Part of a small language model's weights.
Size: 12 layers, vocabulary 4096.
Architecture: RMSNorm before each block, no biases in attention or MLP, untied embeddings.
Training: a variant of SOAP for these matrices, 2100 steps.
Each number is 128 + 24 x the weight over its row's rms, rounded and kept within 0 to 255. Layers, rows and columns count from 0. Numbers have three digits each. The size before them is the row's rms in percent of the matrix's.

# layer 6 MLP up, 704x256, rms 0.141, rows 80-116, columns 128-255
097:128087151135120113095142101148140152104092122125113112126151131173113121140115115089082129111116107139156145152066140068146115120136110108138115099096117081087136136084115113142180117125136129141111183136133127125116086119118109150168128130162114105145102098119112143148158112135062127119117144131099169158140126124172099144095107094111128123139140098129122108082158167112138125113104
109:117107100134117147109092111099105093109113113099109094161147110170145146116103169114110102104178119108133131162157130097143155119104132189129108094096147159136122128123127123120145114169132153115129114070137137115161121146114133136082135129133121113131139111112154131114100164099088146160116145162063134144128141097145133167096093099094124130144159063126147119123143079084113103148100
105:086102158150102118105177170133136139166111158144131141125147128127132142128143118136123134142107173144158109123128155111130149102114137146151093102150096117149124139145168126137127077116160108121119127161088101124113109162101165055116153151137143101104111102169116132171139129093101118117107139167142121112120133119163116142119153094124101124139180138123140105142104124074096115147135
091:146105123102166115147117157131103096147118127050108133116089158132114174121086150144086135153128080106158105144142102132145100137170137153135097113151096118100131152116119136117143154126161117167145142186071120126130126093177151136147133108123151161119128118133147123158133140158167134138124121120164109145153104130111128103126158149144095111124127154085104138125133128175109133162138
101:108130105097135165115162095099114174147107104106151128131162131136147067111149143132178093141074109118163081105095137097089128126147098120130155177123140146095167117152176093089145114089071101126145119134138108137120112131111081128092114148159135147147118149159132097088132119137128124098118161165120109131141115123133132130127096119124133140127120124143111121099104116143118092145098
106:121140096114128182161137141116125129193141110157131134181138137155160120156138122139133133153102127126097125165079149173156135142115157149123104126094151102136104106120145120138087127116117136127120140159094124117117155139110142155158131135162158111120141117130103126115145119108137110107129084104149110127105108143093146135128139098129106123101121105093166117127159097099135176135127
103:081206097109151086052114156117117150135149130108175158123100121113098084138091147116133147094111128142123097142144141116146091122152166146115111125128166143161145108127077149161154131101124109099141122137099105112126155126158141159086103092124129118097134147124120125130138115125161145134129109060130143112137137114150114143070121123133133112129106147144114127086169141135130140150127
099:123112121137134120109127120168148163135145156110129154123143103141156109131112165139123180097117124107132155120138095122106134130128157107123146165137156161098126084105119167135196100135131099167137119143151146147124200162129120169081128138150179133183133112097112137135119109118087121163065138149134117121118102153140123109157167128141151153109121155129143095147093108124132137089135
099:122122126130137111154080172119147149115138119121087117139164153135154087147188139180129127174143162138121111138159111126137146138122126131141171139124105147152185147096115098079124155121133099160132138177119135099103079120117123079124121103141113149116124141150114083151151097097115109097139108143133128093118117100089144143139119164134091078094127124104141149146135135150117122132115
101:130108108134101145120162106132123126109124118103165064182139103155150115131136121068108140160137128100108111119125148153127134150135158110153167115139159137159065126169139127161196131128103131122112104121147125149183192154118159129129112117157108121154146091158138112150147133149135091109099121106158156164120113129164100132096084104093104090105119085158116126177179126135118125185116
103:173147137112079140107096136130133115135093137075128112107171112153070076139129111127138116146146111133127162091121120115112146151140117148126150132077087129159130149125107122133099088114115129116101150124124129114134140106102129133139139136138127132138167162136149143125113124116127164121121184111104094117185166122168132170089095149119133102125166134149180148152144124120117120118122
098:120140141147137112139117132099099165116139132134113148104156105128143092142121144101126148168159149154120093106119145118140143112134117138089146165161139107083133106189093097105135073142152168155120124108137111131109117104103156086083135120099173190115104131147125140144185111123119125141106135144106131143162165108117138129132149118124116107118095158123137156145114174099119100136157
102:129088130115151094125089146129143099107124156081102155140120091150128158140168133151084150139104145126133177121155109103112130144128157105157126144161094164116100136143143138120135150139116102163147174140126125125138141138166119171119122105139135113154152101137151116131116100142138117144159170101135142087148118095111137137099102163113168144157117137104158139140111117122153127109140
101:116104117077081142112156130095129151147092091125144117101153116097110113144103134161153112129126116123122099090122114139118128145134160143108080142105168116125135135140107099110144112101121112111103129138130113133190145109096146110115133184125102104108153170153131126148156134133121184100118129125121107076133111125108186119134119163139154106134155113094131095171101146115154121154106
102:131206120160143083110156092128136108133144149179160095161132116126127118156097121103088121111097136111128088133120167155157156128120102128130104104178102105114150140135127120083145163116161145118133144146166107163121124163116103130112122174154119135121108105140096109166124132132131183127119113114107111166128102153145080106112139106129109133147137120109119109130116079101120172159088
097:124121156105133162155112146116175135119147156131173087132084167166164106134130161121156166084129122121118068128096156130148164119143117127136144147132152136184112124143167150085124138095080110099127125089127168113151169124130132119157089123105145128093135146115127094153175142156127125156136136146140133057112121136129107120154133111116144108130134150093097157142132102118126085116172
104:102129095139097162164092121138161105141099159144174145117145122119146114111156125113132150122165113104133115112168173134116149145103146102161128148130128112070116090134103188094156154139101105152141130167118156093112173136155134128076126089129092114116127166113121132129123120106145087109162101146132098115115112142119140097086123146086113127129137114086087144140121169111118151143177
096:158105114121149156084123116141161130095122106123061115124098153110128112108152090103136161145079110104119123140133162138165100146120148129148117122122126138138135138147144137165120120124148080105078128091155111156153120142168174117150086098144143159120129124103114188127084080192141110152127127144165147176157137129150140166133123126113148134077149144137116111078077165140134148112132
102:176118123124147155171139162126092124083160144138174141102167132091087128125122138139103121157134110121129107126114131141125119144133139134154124096126163137100179171158111126144142091118138140139120148163147137127115087144138113101130114159139086149110135147143129092151131104140116141147128142122089138132084140109126071170152109136119149125144117134100124123131164097102114129093078
101:136176150132076115166106118121115174150113174115162137145169136131163111155099157139107128133160154155122161071161075130082103137116141103128153135135101127121116146137164133159131144147107113130147109103133092162094124134100131150143122116126115178141080099142118152142100122164140119132110123166092139145115072111121149097116124078104182128129172136108157141127137149125139181154127
096:105133108137103111132158158125119120109124148119138121130141105121091155109122166158173088129116137147124152119134129122109139130144117135128128140140094101123163134154152127116161155139155148117150095076114121114142134086138123119138154112130085166133080126116119127168100120100175119151126131122047126136141150172163082125127112114098106123164124151099129096129141138142118158116131
097:132130116130132140140117137103147117135125130136146133146112138115134128142135148173122122088106088121147122128104145114139139122142116128096134103128102118096119148131100131127056138138169125108115114146145112169121135126113103103108094140122129076144133111136130086156130118113080149110125160166072123155119135138129152146190111141125156138133087136154180071154107129123163143148168
095:124115144086132121069132154162182081097131151092125130103158115110153136128130150141090168144148116110144108136116147096127144128100103109137147082124144175153063121151074180156087070082105120139106129155130118145133130116123138107132142139099127139120150164094142146097105111167159118117126133152155117111131086167144159103124157141177095112128126102127143116110143113074089134090117
099:110137118109116166153114139144140156127087149175097131115126128117173158143153144168135144177120145140123115097126105116171159121115115152127143149099147133144145131183146188141114151122113156163117155134083132158167163138079166126135156152145118107084154128137135151158114182125082112127127149109137104148115139093098107105063100099147105150102122086110092162122127094145129117147108
097:124107163137128121165144130084113142131123123096138112115126131126113170145127145128141166148150162134108125113105163153190115086108149094115148081100152151110105139133148142132114124100124110132147153146123094120109104102128150163155092128128157146101136115144091128124114144170143155081121129128149143116136133120131163126116125101103144147123189129145151135107112136144099179120132
106:106130172128123113091135151122086116132133130119116096138105114181131116142136173124099115140177090123136104091154130122133150163136153111177086139100151123155156143093085136139109125136163132167139119162142129110104133128152150123110151133124159147141101095159079098176112120137125113140147148146133155141113112078126184114144090115113112110154151116147147123130105087131151147187133
099:165093142123138110101111152160134121127132109141119155095107139133108113132148102149111106132108084146146133160137128176120141150134171110125121133122128121093071124112083149129134128180085096118133125114117111122158105120173123092130115114067131142111160111160143140090117122125160148128210097169112104139105130124057112144159099162123115129127132126104154108105150141132131143079125
104:109097118151128174117114090120108160146111151115141152149103119134113084083198111174147105122121113114089140107110138134124154133120174134126128160129133081101138105131122100091149148124149157129128115154111144137118118113213145155103136128169142097116116088119158147115173161137145129107159090154134149163176122134155106124151055110152129120114149127146152075141100129153133173113076
102:145139103146095118090142142107158151133123151145157096154163131096163138118114164117155112098135151124101130163118164098167124152102146127119113176122157114093116129112138112106093150157130146092103113133130139101140156109162108142092114142144075146158084147160125093155142111155094147120102158135130158138144114152116149163143113140133164114165128124115134159163128107174125106129110
101:156163143159094142133121118161163104140116137080138129141130157122112111088147122064129153161145152099097123130131121111150109101154112135130140164100140152113084122138118168154137137143142119166122124102141082113129142148128129154118076131166130150136182133165177144103127125152141122153139150104127108113135151117143102164121113176121134138132170120143137135132152186155134175097110
102:111136086098131117105065154121120138147157154138129163138128116172152130070145130143149110195158154141113131108112136069109117152102141146129072106133056141089127128114104139143110114108150142093122109125111128110169119176150116150142147139132074120108106119142109147120079098132151130147124107137095164109133124163136074083146143122094129143135148079092168139116148122155111118126122
093:140129130130144104133154109154128116123165103115114119104138142125135103122133088130092103146121115103129132107126114150112144107128139141098115149113074175141120114132110095162119159140153143104139094102137136122176134113113141136096153096155151168122144134169104132136155072122122101097075131119091160149134131132143145117166162102152095146130121111160158119110110118160160146133139
103:124131135128153100120128089134112110133140120127115132109101100122111159154075125114125117124164124121157152105113120106134131135126117118129173145156133106122115105107136137139151198084125181153096162084073142091116114097137133136113094162117119156111145184103142112104156093074124123122158123128149134121121133168145095164073142095119116141094134109156136133139101150112137102094167
095:118144112117128113152133103126163130093131122112101116150112147130140135152098106131092118106124164123156101139132142116105103138131071099145157142164142114142111147111113168153090126118106130123124144163128125154102121133129166130154146097085125143079148105149134166133142166145120150112132091131161141161095169116087118077125171093115150111100125150134084112144141147129158150114103
092:138109160117115150178111104146144119161119139173118161096103095125173140124145124127117120144095119112140129138169151167104099132113099121145133102084130116082135137107085105103139133150150126132153094131160126125172113114096139154115155106119112121107152124130111111139185107179080136128128136117151122126134055102147130148122147169127162167136131155128121123099109147102129134086162
103:140105148082163116125146116172121101145114102119120134112137148092120106103122173122135085173144132147150142107134169171091112150114082154141109121153148150126135136135128173127112120119144161123109106173162150155103137117137109129128120147119189093167162100143102180138165104115129157162091102145139175149113164121114122148128144118122126110153139138134146070133120120116143093123135
099:123125162112099137092112133123100174102128135120113115091164126135152124147095144124134172122111116106110121121099166118096115114088152188108142107128155162148138087095150112132122107115117155155131105135119111143134131103124142089117111141151123126143132132129122114156069123143116148143087142130095192125133132128148143145088144148040110140118139165140156149100105099098129137116116
# layer 6 MLP down (transposed), 704x256, rms 0.128, rows 80-115, columns 128-255
093:142129131135159136133126128174167104128121133119192127142083152111150136185095089123140104078110114144113139139131132104140089107070145147114128096114099144115143084128101135161164120157136093146132113135150114103121125152110125165126180156134065073117151082155132124158099150129119126121117084122110156129070112076129144173151145169143114103131114163107150113132166162120123124145106
088:120103145136118081149070151133098134089098142144118134105139114134159150137099158119134142113106081100126143142135158112093114148108105132120119147119159110108134114147135090091122136124148105138124138075100140095148116140131099116149110136132255083133162176115166105167104102152099151134136125143162109140187148152130142097132154118127131124118157136075132159138154133126150146147134
102:115170112164143144115102154157120108145138094165125127147095115170134143139161105119156076131098153168123138133169137128155131142123090102110124096124073130127092078139171124112139174153143123166108139122152149095144135131115128105101108111119123136121144132135122170114148157115090138176118112116108141141149174119106136121177119120095143138144124105141126117132095124105128152147153
091:134111186114115131120141113133137171118123109172137113078076138104120107109099159135100147125120157140130142158129144101145118103137126157128121120083164132142101143142107091107159163097155098142136128105121134118124157167166108138128097157094093146147082065153152132190162131147136125127145145121146097106121114124139107150100092177123168075115132127107137111097092143118115116138123
102:111156138091118167125115114122153085173131142143109065174142156151114126123117126137165146128110165098135103120104110130130113124164112109156118170146120121091131111143124143150120163128134096142167100108103131135136153129159139149140149099115073064112164124126120112172152100155137089170138126145155081142168149127119132097079148112167156127115172106143137104080131173154151114097155
106:109155149115157157116105104140152131092118130134138158133102141166132116160112114112144120180152131149140159106111120149157139106084129136171152125096118138092144139132125137047100134064109090091130115099145134135140141075128146127190118141094127159148163187125166164124132147134164130121095129113128098104105151119149128106124137153120124090116103145135097132114134128124140179184159
097:129117174134179156107141156096111132117175116143117130071112112134106107156120117099157178131140163106155152164160103164118155125156165116078144107112157130138115129105136170122157077093117093147109137093135127123187100126126118071120098138149151130164111128134145130108118169127128136121117132140096112151099126136135122133128135139110104162162130100121128111177097101127070129152129
089:146137138126178130101080141145132135179113141089106153133141141130142128133118088120104152069116129107108171160115135108122151143143146142145119099161162159091131115114103148117122147135126088134111088113136156137122176135149088146104153088097066117113168151150149122133153125145115133117109077129155113110090081100179113119208158129142115116124120131130135113127081075153119158093115
095:141154130101159162136158146127122089151109143159123133102140139128118136147093154118117154121146137113122136115101162113164108146133108112090145060094148089135129150121161178148126154170152141129120102106121134161174127154106124131116133089128130107144120107096107105095159142172148135161130141083143131145110140136166123139093102145094104135116119109121145109152112135127133140154135
100:104112111131129052157106101165164163155160099142108110156098127115110164093098140138158133171106133103129131106093120158127130130123164163139083132103082114172137128127109117135149125110176145133110081139074098071134129125141126085103085100115138119145086125079117126088088092142145130131108110100149127169117160121095180138116168125141093108171129143113098110100170118088119092122149
104:129096130127153156122137145137116148123104117114141160140144139128103154120117116114133144139176146160174169135121140093138139113176145136113137141101115133163131124165100178118097095148092187140099113140118145109122174125131109105154152118141078140143120123102140139128146130133113164132115129116089094144155125103132164111116115150132163141116149113174162108074127124136127142087097
101:131132116113122140132122137108121115129143102130093140147093151144119090106166118155173132156145120121127118099111122108155111165141137127161144117085097143100166137149162130130106093109149115131135137141109109095124121151174093096089085140136095110148163103101161106137097167138108150114184132105148115118080120143122146121160152147127112116130098127131108148112114136151107121059125
103:116116132106155154106116121096129137120074150153086133082119103148134108162142126134098176154142118107129132121125103129115100129109111126116137132126132160136121125129130142134139126134100130156134148123137146151099168142138112113158117085096140149108134098149131129100107116103183104132139151143079159103117122122124127114110069151098149149134082148087158091137086106152109114147107
099:122167121100118142077145136106129166139122126178125203123171155091109116109137108145122110101107117144128146160116112157130094110132118110085103136120159152119111130137132113102138111137184066118129186123177111141116154126155130122134158133138078110116149103150134126172111124104173132130130094145143160157146105133130140118123138134135141117140155127163158120111169108174130160114129
102:124182130146149090144112131139148150134172096117094129166118127129152145115140148136170124123101116134082113118143141125099139147123139093134076179142136162122171171115070103116122133109141103151114139126125098141169132147107131120143107135134056135149094132134124144104152127134093128108106121156114090107165148117121132104156126088150157128135113110145160139136128087098073169107105
098:137103139077120124135144107147136164129138145106139118110156106160153129165113124097160146128103111106114146107161151114134137175135109151079151123074156129130136140133113144161133145104103138096140126143111108127146094107098112149102144136152143116152097127142150135131097151113133121151135115105134124131087182137191126115138112117147147129112128131091087158150169132141081097147133
100:127154123151148126148109086117107110086128116120115115147136122119144135157134097105160123106167163101134113123117158151128127123131142125157146120101126112106130130134144182111156136118134104143131110127125164112165161168151112103129160097133121149098114096098087100128126144152123123092144132128135127126103098112169135107122162147154076163114116131153130119114153088117098179155140
096:108105137134160154111146123111131152137125127109155126122116136136153125134119140131142194154123091109137112154119131129102169119106127142108108133154131151135126115094100110143137113162182149120147146104093099141191119108135131142126127185112063150143133105109108138127120143149162158141104147106111121168119108150120108117117160097110098143106067120082172181154146149088099166111104
104:168153134090136131130164138094148147112112155160093106172117163106115111118142141165085109119171116127120112156119153149153118075112147146137112150156114146090116128126134119150122133125140164112144188108131182145118126129121141107123135210163075092152124155115106127063116117164149107130083158105147117138110138136123154134177136108178136129146148107144142118155165143114165144107130
100:156133095158140118122138116094113087108101115143184160121129133179120137083105119120143169139124130156120180145085151116112147141099120112124149129140117179128159098123137124124130093134128121069049096132109105112125147079103103158126120124130164137124118108091134078117118153110116130160105110127106163171097109107148109188128111152117123107152115115085117106149155112132072089079145
095:167131129129136124175105086083142115095121149162130091131132129086098154098092119154127137128147136134092083147166139107154162133123175124127101129141145094123151130116118128104120124140093092187161156097117131174138119142143132169127113128106123177147159135145132118116102141124122124144087161125100134110125108151141113127112103130103115136112119112104179138113142148139108169166161
098:107141120144172127110194120131109099130153120135162128096127153153156152152156096103118119137122131129113128102091181151141134085127110130170104147135117139173090099122108143116124101068146086121124102141146120160113145123152180139122165148153148102122179129118097128122130116111137101071142143144072129139134099137126144099135164115100094137128141128131117106126132157174162151159147
102:147111091135110127095146129134105087114132114111130131133150149154105104116127113141117134194130139117121119166115163112123095102145131129115063108129095115141104106147104149124119109117115109151131119118121145114131084128099118145103127120127122143147097141101128115154119068101174149097126116122141110145117092142144180116149169139138099144127157118161156150126140123133139139083170
102:141115104109162167135069084113174062121112150097097143109110133073134132120167118142126094147197117168117117116071149133153107139127167114162149077097123126117138113146153164125117099130174126135130100083113124166120116131148117175137098102108132126128140089113124126132116165138097157120158142141147088141104147133160132096118122148137143119136083133147116100140133113145118179111085
096:107098113132149139123145126148140143123108156116053140121137124133161114086137137135137102104142080154135123117135109109109110148148176162132101139141113127153164101151171135141135153129097095091127109153109157105150125130125154156174156125137118153086118158127185106147110142131162142163103134164143127125157140135182158139124135128198162087139139144107102161134174129105155122133124
103:129124162132158128125120119149170114168109137166124125136145123101155128126127155144159135176143089115165133103160133147119159101119193160177121144098121123142108140150087088118137180152071107099136135085138137130121135128121125126121105146137133157099113099133090108093111145166115139133118120107134135137073144132133159169133142114094136108111136096172082097077127098137144108166135
099:114111154164155127098110143157134089126121105094175128176133114146123071149105109173157115127130138104155139146135127144069162107078165122112147173123099089098139114133132171113125156111149117132119131124106112142135128132161083117108107115130147107116147187151132153087161114104171136131108078105118132148127116135102185127153145107152082114126139117118173125160138127114120152144141
104:107139147167145136148129139153141114139156164129135167107114150103125127151107131152134163142114116113086170149156120170076156139147125091147080083114116116142134150134154139138083145078110110144145110117112142126133085149130130100144160154180193151126104132157187122142135142158148137085130144084160139123132103111134163123119147119105068151151134163139124149137148092123165136160126
111:152150149123126151106169111099163147150128111156111104084158172085174110155126127099100136127147125121135123156147134102144136121106110144142112184087121103094155107128120177155124152140170116094151142109094142126106120121145117127113118113137021149121102107171128147112147086120112166159154143147119128121150125139130157182150098111125114125136139130112103075175108139116091104130148
101:128170125174087109096089149135111137118146117121108160127151115072141115146164106145155127112119129103150080137159133143147157090120109107162118121094146149164100085146134117087134115124120194162117129101174103131144133120123135183139140137123143157128120092145096171138161168107119093098153132182108143114123120129080083139122154156160134158117170124111126207141128179092113119130104
107:135107132136153090171121129114160126145112138121123153094144145104124136092158142119141101173120150114174146136117125108150114116090096139082130133189102106113133109114095137152094167099136127097087115161102096168121086138151152134119128164162103145080097147122132154155128139098134130147138119182144139111122101142108135097152093105151132143166139097156176094138107102182124085110120
089:162125154113107143107180170123122158135116139067126124118190128106166142135098112091129175161167103090100109070157144141130125106136138109079151121150138090091108100120095187107145121123134128198120118177127163123146141085120102099136149104116105133116138127132166136140142116137122131112135139114163153114147109172168126129124102156123204121132144156126137106167136126118136123133132
105:115142162155155082112133118132122081121135097146133110094112104139103124119144138151125075123111123136148094109113121081106161114119098096102124141132133153125085144127161121144140130145148152137145132158116096115124117173178102110109131117132078139132101150163165152138138156118073128079163107150158148156111116148129105142092143129147114090102103144083127099154140130063138135124120
097:173136101155131121167132139116093124094111181103104136133138151141095144129147133108152172139142124114079162130174159127136092118151124079121155143105167140131134126120145133157106110148132123148096153149132109133110074107105132160163114135134062131131135161111188116167118131110107141132140114108142175133142103098096095155159104144156090141117164131118160142161122099132130099107102
091:137084137095147081156091115133149096154148128162129105113143123096199131115115112144142117106101133133146157104150123172131114120102137134160175116076106093099138148114121132118135143117155149103105109124133036150131118129138143158147152148113138146147164112170127123097135092154117156141137085136139168169110123129113111166133167095123124112136112136122169161136115102105122150120137
102:103153091088139166144121100117159105110130138139102128096175111086130148117163128151149116132160143129142133120111161141132094097182092111131112152146079137127146129168146109137126092102129124134151134109137138131111116135164187121107099105089087125151116111128184130161138154126127161101117118159132099070115144136131117121121096174135170145151150162133142066133145132106140123121115
# layer 6 MLP gate, 704x256, rms 0.142, rows 81-116, columns 128-255
101:125122186082110108139115144113190143113136118114114121119154130127102156126137080133145145159103118093135112145114127147111109155115184131118127150140101097106114116086125084142139148090103117138130117175137134119156191138096091124165080142129138147123134152136124148159112125133141125099104145072191098136125125144099127099152146154095144132174147183137137132133127090133165135098116
097:144137141179118124113123140151111133142128099112091106091134147137105102121177141106128157132178106111155133172132121157169102175118124111115151116128113142118131075112123121110115122141171143086100085116168116121115113092135057145140117139089106081126123131143165153119147173159125096151092163106140139153157187123164105110148140113163147129103130084157171110123137117149105127131106
088:118115127051082097154150101106114122109118134107130159168132153123135135100082138159133100157057099146131099122144136108154144090146095116143091087137138098117080143114076101155139170070134114121097140191100124138070151106133127147137147096103158157122131120146114142137143161090157138128145130113151126133112116121111130113161097135164139143105153150123115146144135101112124116113157
099:140114111119129147141154122162082096109121125114188127159120153142153110126126133119118060116157131096164127102105154110145149131100122104195105145148132112149080140146135123106214118102156165065117068122126129130127135144133144101138126117081167137098131120156154158106122089097097125117084113168117088127124099134124130082145164112155122126122128142093092151154165130206114094152152
103:137105099102104153165094149114103133124148125097166107122125117114114173118156130075111151178149139117139118140094129138133145111122150110095154126168079107165111113140158155101156140137132141154148118119136072112119122126100156126104156130113121135154107135138124102097098136121095138133119158151130140130130131095155128102152148063125123140118207145141145147141104145094092141091158
102:120140138123139099152152142111122128102116124112157145172113103105144124157116094133087123146136151109105120152126107128134086113089096126114149091138087147117099118165128111118137127120168153102124132080132089141130102139131058144111123122082095079103116124125154134088091122083170138123139116126085118128112160109149119103139091114179138141131112083093091157124117104128134118126130
098:120116143107119141108133111141161143125149100106110167131151120112109158176134159119103151115069108125114175147105088126135124135100090132117133133152119116122103140114115097086176123159127141134159073140128175136112134116102115190145142135141147141121114134104137108122141119118142080159106113192122116104096119133118132133101097097148119161133127148126176118065100155114119132097110
099:057120151130143076113124142127079146151118097151155105145112131106085115102127106127158147088097057133128138136146122180148139122131174147150139150140129102124147124116118104093102103107104083123141165137138077105143113149145138152136138142129158138133181129115143135156131123073156130129120137109098104138112167128120146124126163125126156170140114142081130156134141110137150091101138
095:122120152097109163116136107149122139097135170105124129096140132128123145092113154134122106100082112145108110098115125124128154142100111155104106176141113150102165116138111107163118174147146144115119139118087151153119145132105132139113127127135083154123106134146108141099145165105138155161122080127133160127126145113109154087124158122138166145115119120095114109169136117119108094128147
101:120099109152096143126102163117094124168109129112094159109156112119110102108115132110116143117111102180120135155112138081105133128149118092096129134131094130208136127163103136150142099131126142132129102145151128137118158105130131078087150092108137095128136128077140100079096069126137146117156131131075152143137146108088141115130130153161126106124073124131115112114162093110067151113132
102:113087140133176127142124123129107122122140099120134122103148150110096131165093117122072113122070110116171117135108166113153136094118126130090148121147097136114161145153116101141146135134144117125100089167115153102104104119124136113111151165077152138121095131119121138071136156089111139143132132122107129157130169101177129096147136165165119133135123145072152108130123111121093140143120
098:132118099145137115155123088122156084094176094133089113134090134091144117116117149161159161166134147162100142150110119122129121116125127118121208146130137101093121129190128118167153090115131126106164099126142118110136088166131091194092140101093140105131145136109115107135159105121110107139126126171099106159116101107154126109101118129093133143098162126155099101147113149138157170103138
108:123131104104073124149143126105145131108080132131125110113102138112131110115139143121147116136136094129121142092161149099071103114171129142145137154103163134122187130121130133113148151149173092112119126119134100118166131134080112133139142164145101139110124114165111117130161131157107129069122068145138120112117134112164161174100104146093187121149169126123127098106131161126075141136091
105:124136139089105122139088149181139106122117172135138129122132154141116141146109115132144109127113124100119134139154137130133115143155161115165154152106124103108095146125097129094121134109156120085138135113121141133144110172122133125160106115128162091116092084143133106128060106161137123137126145129093098114142089097120099139134094118083079132172081150148137154149122140085113130118102
101:120127168167138121163112092115176124135193104118094143131134100115139124132150105146145112102099147125122119121130165138118134103140133119142107100128107141137129128143108155148148073139133131102090171156150130120134166148101117164138140128126152129153163179114136105120112125135103133125096136136147115157122129144131136121157164146121138111151113132138115128138137133135156124140145
104:140092172113156138113100113111126106116141125147151103139127132138116143154089089115108133125122080128172177115103121136106128144117160150123133114104146141127101131105132148108158175171157119178112137105114149131179103147131104120107107114097097110116145134144083071123120098083114122116160098103134139130111100141138124106096148138108099132120134128142127168157121186130094134117068
101:143138144110167183101139148115154134090146140115120108156151118137148155124112133149115161133134130118127184133160129154075120171141134102149113152178110120130134115148127108122134118093079148175164111157130135154077148102118096137099187117091132143143107127151071132119156119153159128135119080136137110133126136150125107092148173107103123099132127129157127142105111140096098093135188
106:148111111129107092107130161181141108129150147123153082091082083131148146140130121101149100131145124133122128093122113176102133148132163125119133133135141126131114164136171136146120119131090136117101093123128162101122131178135107123128142138175119123160142108117139104142164105160089110138184112128167118107153164174115132115123165144179127148130132170108185154101086150173110158133119
103:121136163095114120166090100144160119119157129121167133108139165161139117114114148108173135140138154173119157122123099104094144117139182116215176108144132131141118157124150179126139088195097115111155168114108152169112125122125171153148104137094118142143140136138110117124117169141103131119137114193085107123115149119123150145154132109164164181111115119073162151123151113149160107089173
093:100202139131114115128110174073078131144123139130127080137137149161146131107117131153137155138177128104125115110139152108157101172125137119166112144113147117136109118123078129146129132150152093138204141133122102174171179173151115132124136144115129130091146131115118113129139118143118164145107133148130182148081110135076175154097154087127158150180106111145164129129141146073127148146150
103:117143149109118135133131140173152141110139117114119173151148097154120113148130087115107119124107117101131139177154144143131111116139118102104153125117089089120131145145160111119104116118103123102129118118118118128122144140115127104088180092181173135104161112113110095145076074123140111154104110157076131141119123101138141137113117173152117100166128136132169106130146129102146146172074
103:104130093111133119100124074106103141096130123110094083106106155111174105077117123137128168128135148118098153131138167129122139117136108126144171120108130142099133104129132125126128126181106110144139155127123096149214117104150131124091150113116151136095141170100118120147152104129164136119155103153114120148112176141104141146107158120101097132149131109145132147087076152181112114137165
103:129147134135137089138117133154105097141201065160155146153131128145176119097099143146133119142137098139173164128144099140130141112166150143094130132163120150118138109116173112132092119142067113091114107149132165120145164090120131110137120140099150158149151086082155128125135141122115148098148101102100097114139144151115164124117120100124095143121110126128132139153156131114146092126151
101:116124133119091071150137188098084138146138114069107125149094156099097100126130154155158144113157097110135149085148100077142146097122144129126111134138115109130089139118182131127123130214160158105115136138114157121130136122093139130142088096135135139129136145110133123142127136132172154167140121145138122097097117081139149151122133170129106169151106117136175129158133114086131142120143
095:167145147162127118161143102129133158130128118163135178144139130103121128125098108084152142164109136157147159104165092105131110117124131167135137120109129130138127118145151126100170140155109138100136120104149131134162101104122123151137148114149122154111144189124134101163092151090140112125106121102163133153120107162135094135162105112125105143125132116155111124075125174139150125143136
104:157137136117110135151114114135116154125118131106178155128079166075140150128102109089143125100142121126133136145117147105163134133146097156083149097117113118164159203106091128135112160106099111135111126154145140113176150119148157110134115132121144140128101206158134133163112153137117163149139134099098109145128122145154088105144105107153132077131133156115146124141184149145129143072137
100:105119105092123089118152144092191098141128099109101122093122111128117136108132131105104150125124162143104129155132150174140120118106161117103090110136202110162152074111134144128090130157119114132105092114170117126129141150104093126160152147130128096142166131121128144097140111128154102159129125098110139128122147130151123159107139150108130133111166117149141098115161151159131125128120
098:147127102133148087116128125119126091083122131129120145143138104103075080132118145143077112134136158120171128146151091108146141114121138080157089133127122092142112161113125081141157109134068170133093123181160103101161122129099136092117129107137169176105130157135158149116133104120124145156115168096100164122138153152142128072078128120116176138149117140107105148155140135127130104150133
097:158108152146119127145128134142123156101145105162160151157083120134147086150124155153079160118134130082090160149156086148143112088155150178109159211163078130119120154118119113122160115112113152098164078150130126148115139116128119108128124118128129171147129147132071129156122135093128092105109116074121174121131124157170134103152133114126115129164108158115116134125125161097132106157132
102:111158113086141144143121120128138135099111135118132170144094120073099168092098118132122146084107170115140149124099139111158189090088166115132157155116172124109118159158122131139135144170110136126144133117103126093154139125134113146129127129114155124100098122093104113160113128148123164115155113123107168147184121138162147100107166114139124154126144127139132136138134103143124135154149
105:102080094132131160134095091107126098116162119164083128157132149132147111117135124122100089145113153145151136136108080150113144129143140179125134123145104105137138152133112121150141151150124099131172076114181152115120144135164094154084123139134114137096134140134116107164135098156150132147109141132098123112164122140101121078100162119098109110111105143118128131102123112130144079103110
103:096144131115117126120126114122101178132133122131146136109147104103103133131097119124137128093145175110142114091127148087130131162169111109115146138113160164078122112114124110125154126109198157106140150100101096159109143114148114082137142118147147166154130186177110120113144115143123120155140170129142160105100121123124147151137120137096115163107134140173082135114116089071108119120127
101:141129109159164107163118102125141122090117143117139101149102157135143126107155123168116075104137156168095099115119137120114140134116115124141114119181164119169136136118151130123107108125125135139120146161117131124100126161120127160101118174086152189113175132134152157181070113062132152157118148113141117156114152118122107107158119139129144103103110150114108134133119118107152113107152
097:136156156138106129099117148123086191111142136103134070132163139119061138141126133149123116130170136118130121129078130172156132112095124119090138111149090144134089115121153134140122098141102166097108135114117155147138122129123115157115097175123125119134108110103146147088128131087147116113145148101117071113149135157128153129128094121130133138107102116125092118126172148143153133156098
101:121095168116146096117102128109114143129086117093146128126088092110118137164164163135147144144123131154156118086160131155119146148136138105129158123137139117070112165125090117114129140110149124093106115148116155104126141102105131121152158147122140087164104137160125104128130122162075100160124123134112113155116110134135097125185169158076126123114124114109142108137130133112129141112150
097:157115106183155149117149110087100103101158126121165141154135058142149103135133099121126136125151153138134116089082128123122117144103136136129149117133155092132165057154168121104103161132156168156153134143101103143140100116153109090114155158139124140110089144124148132088111130122107133116140117166141090111133111140121108142176120081074139125098119147133148136136105120116088081165078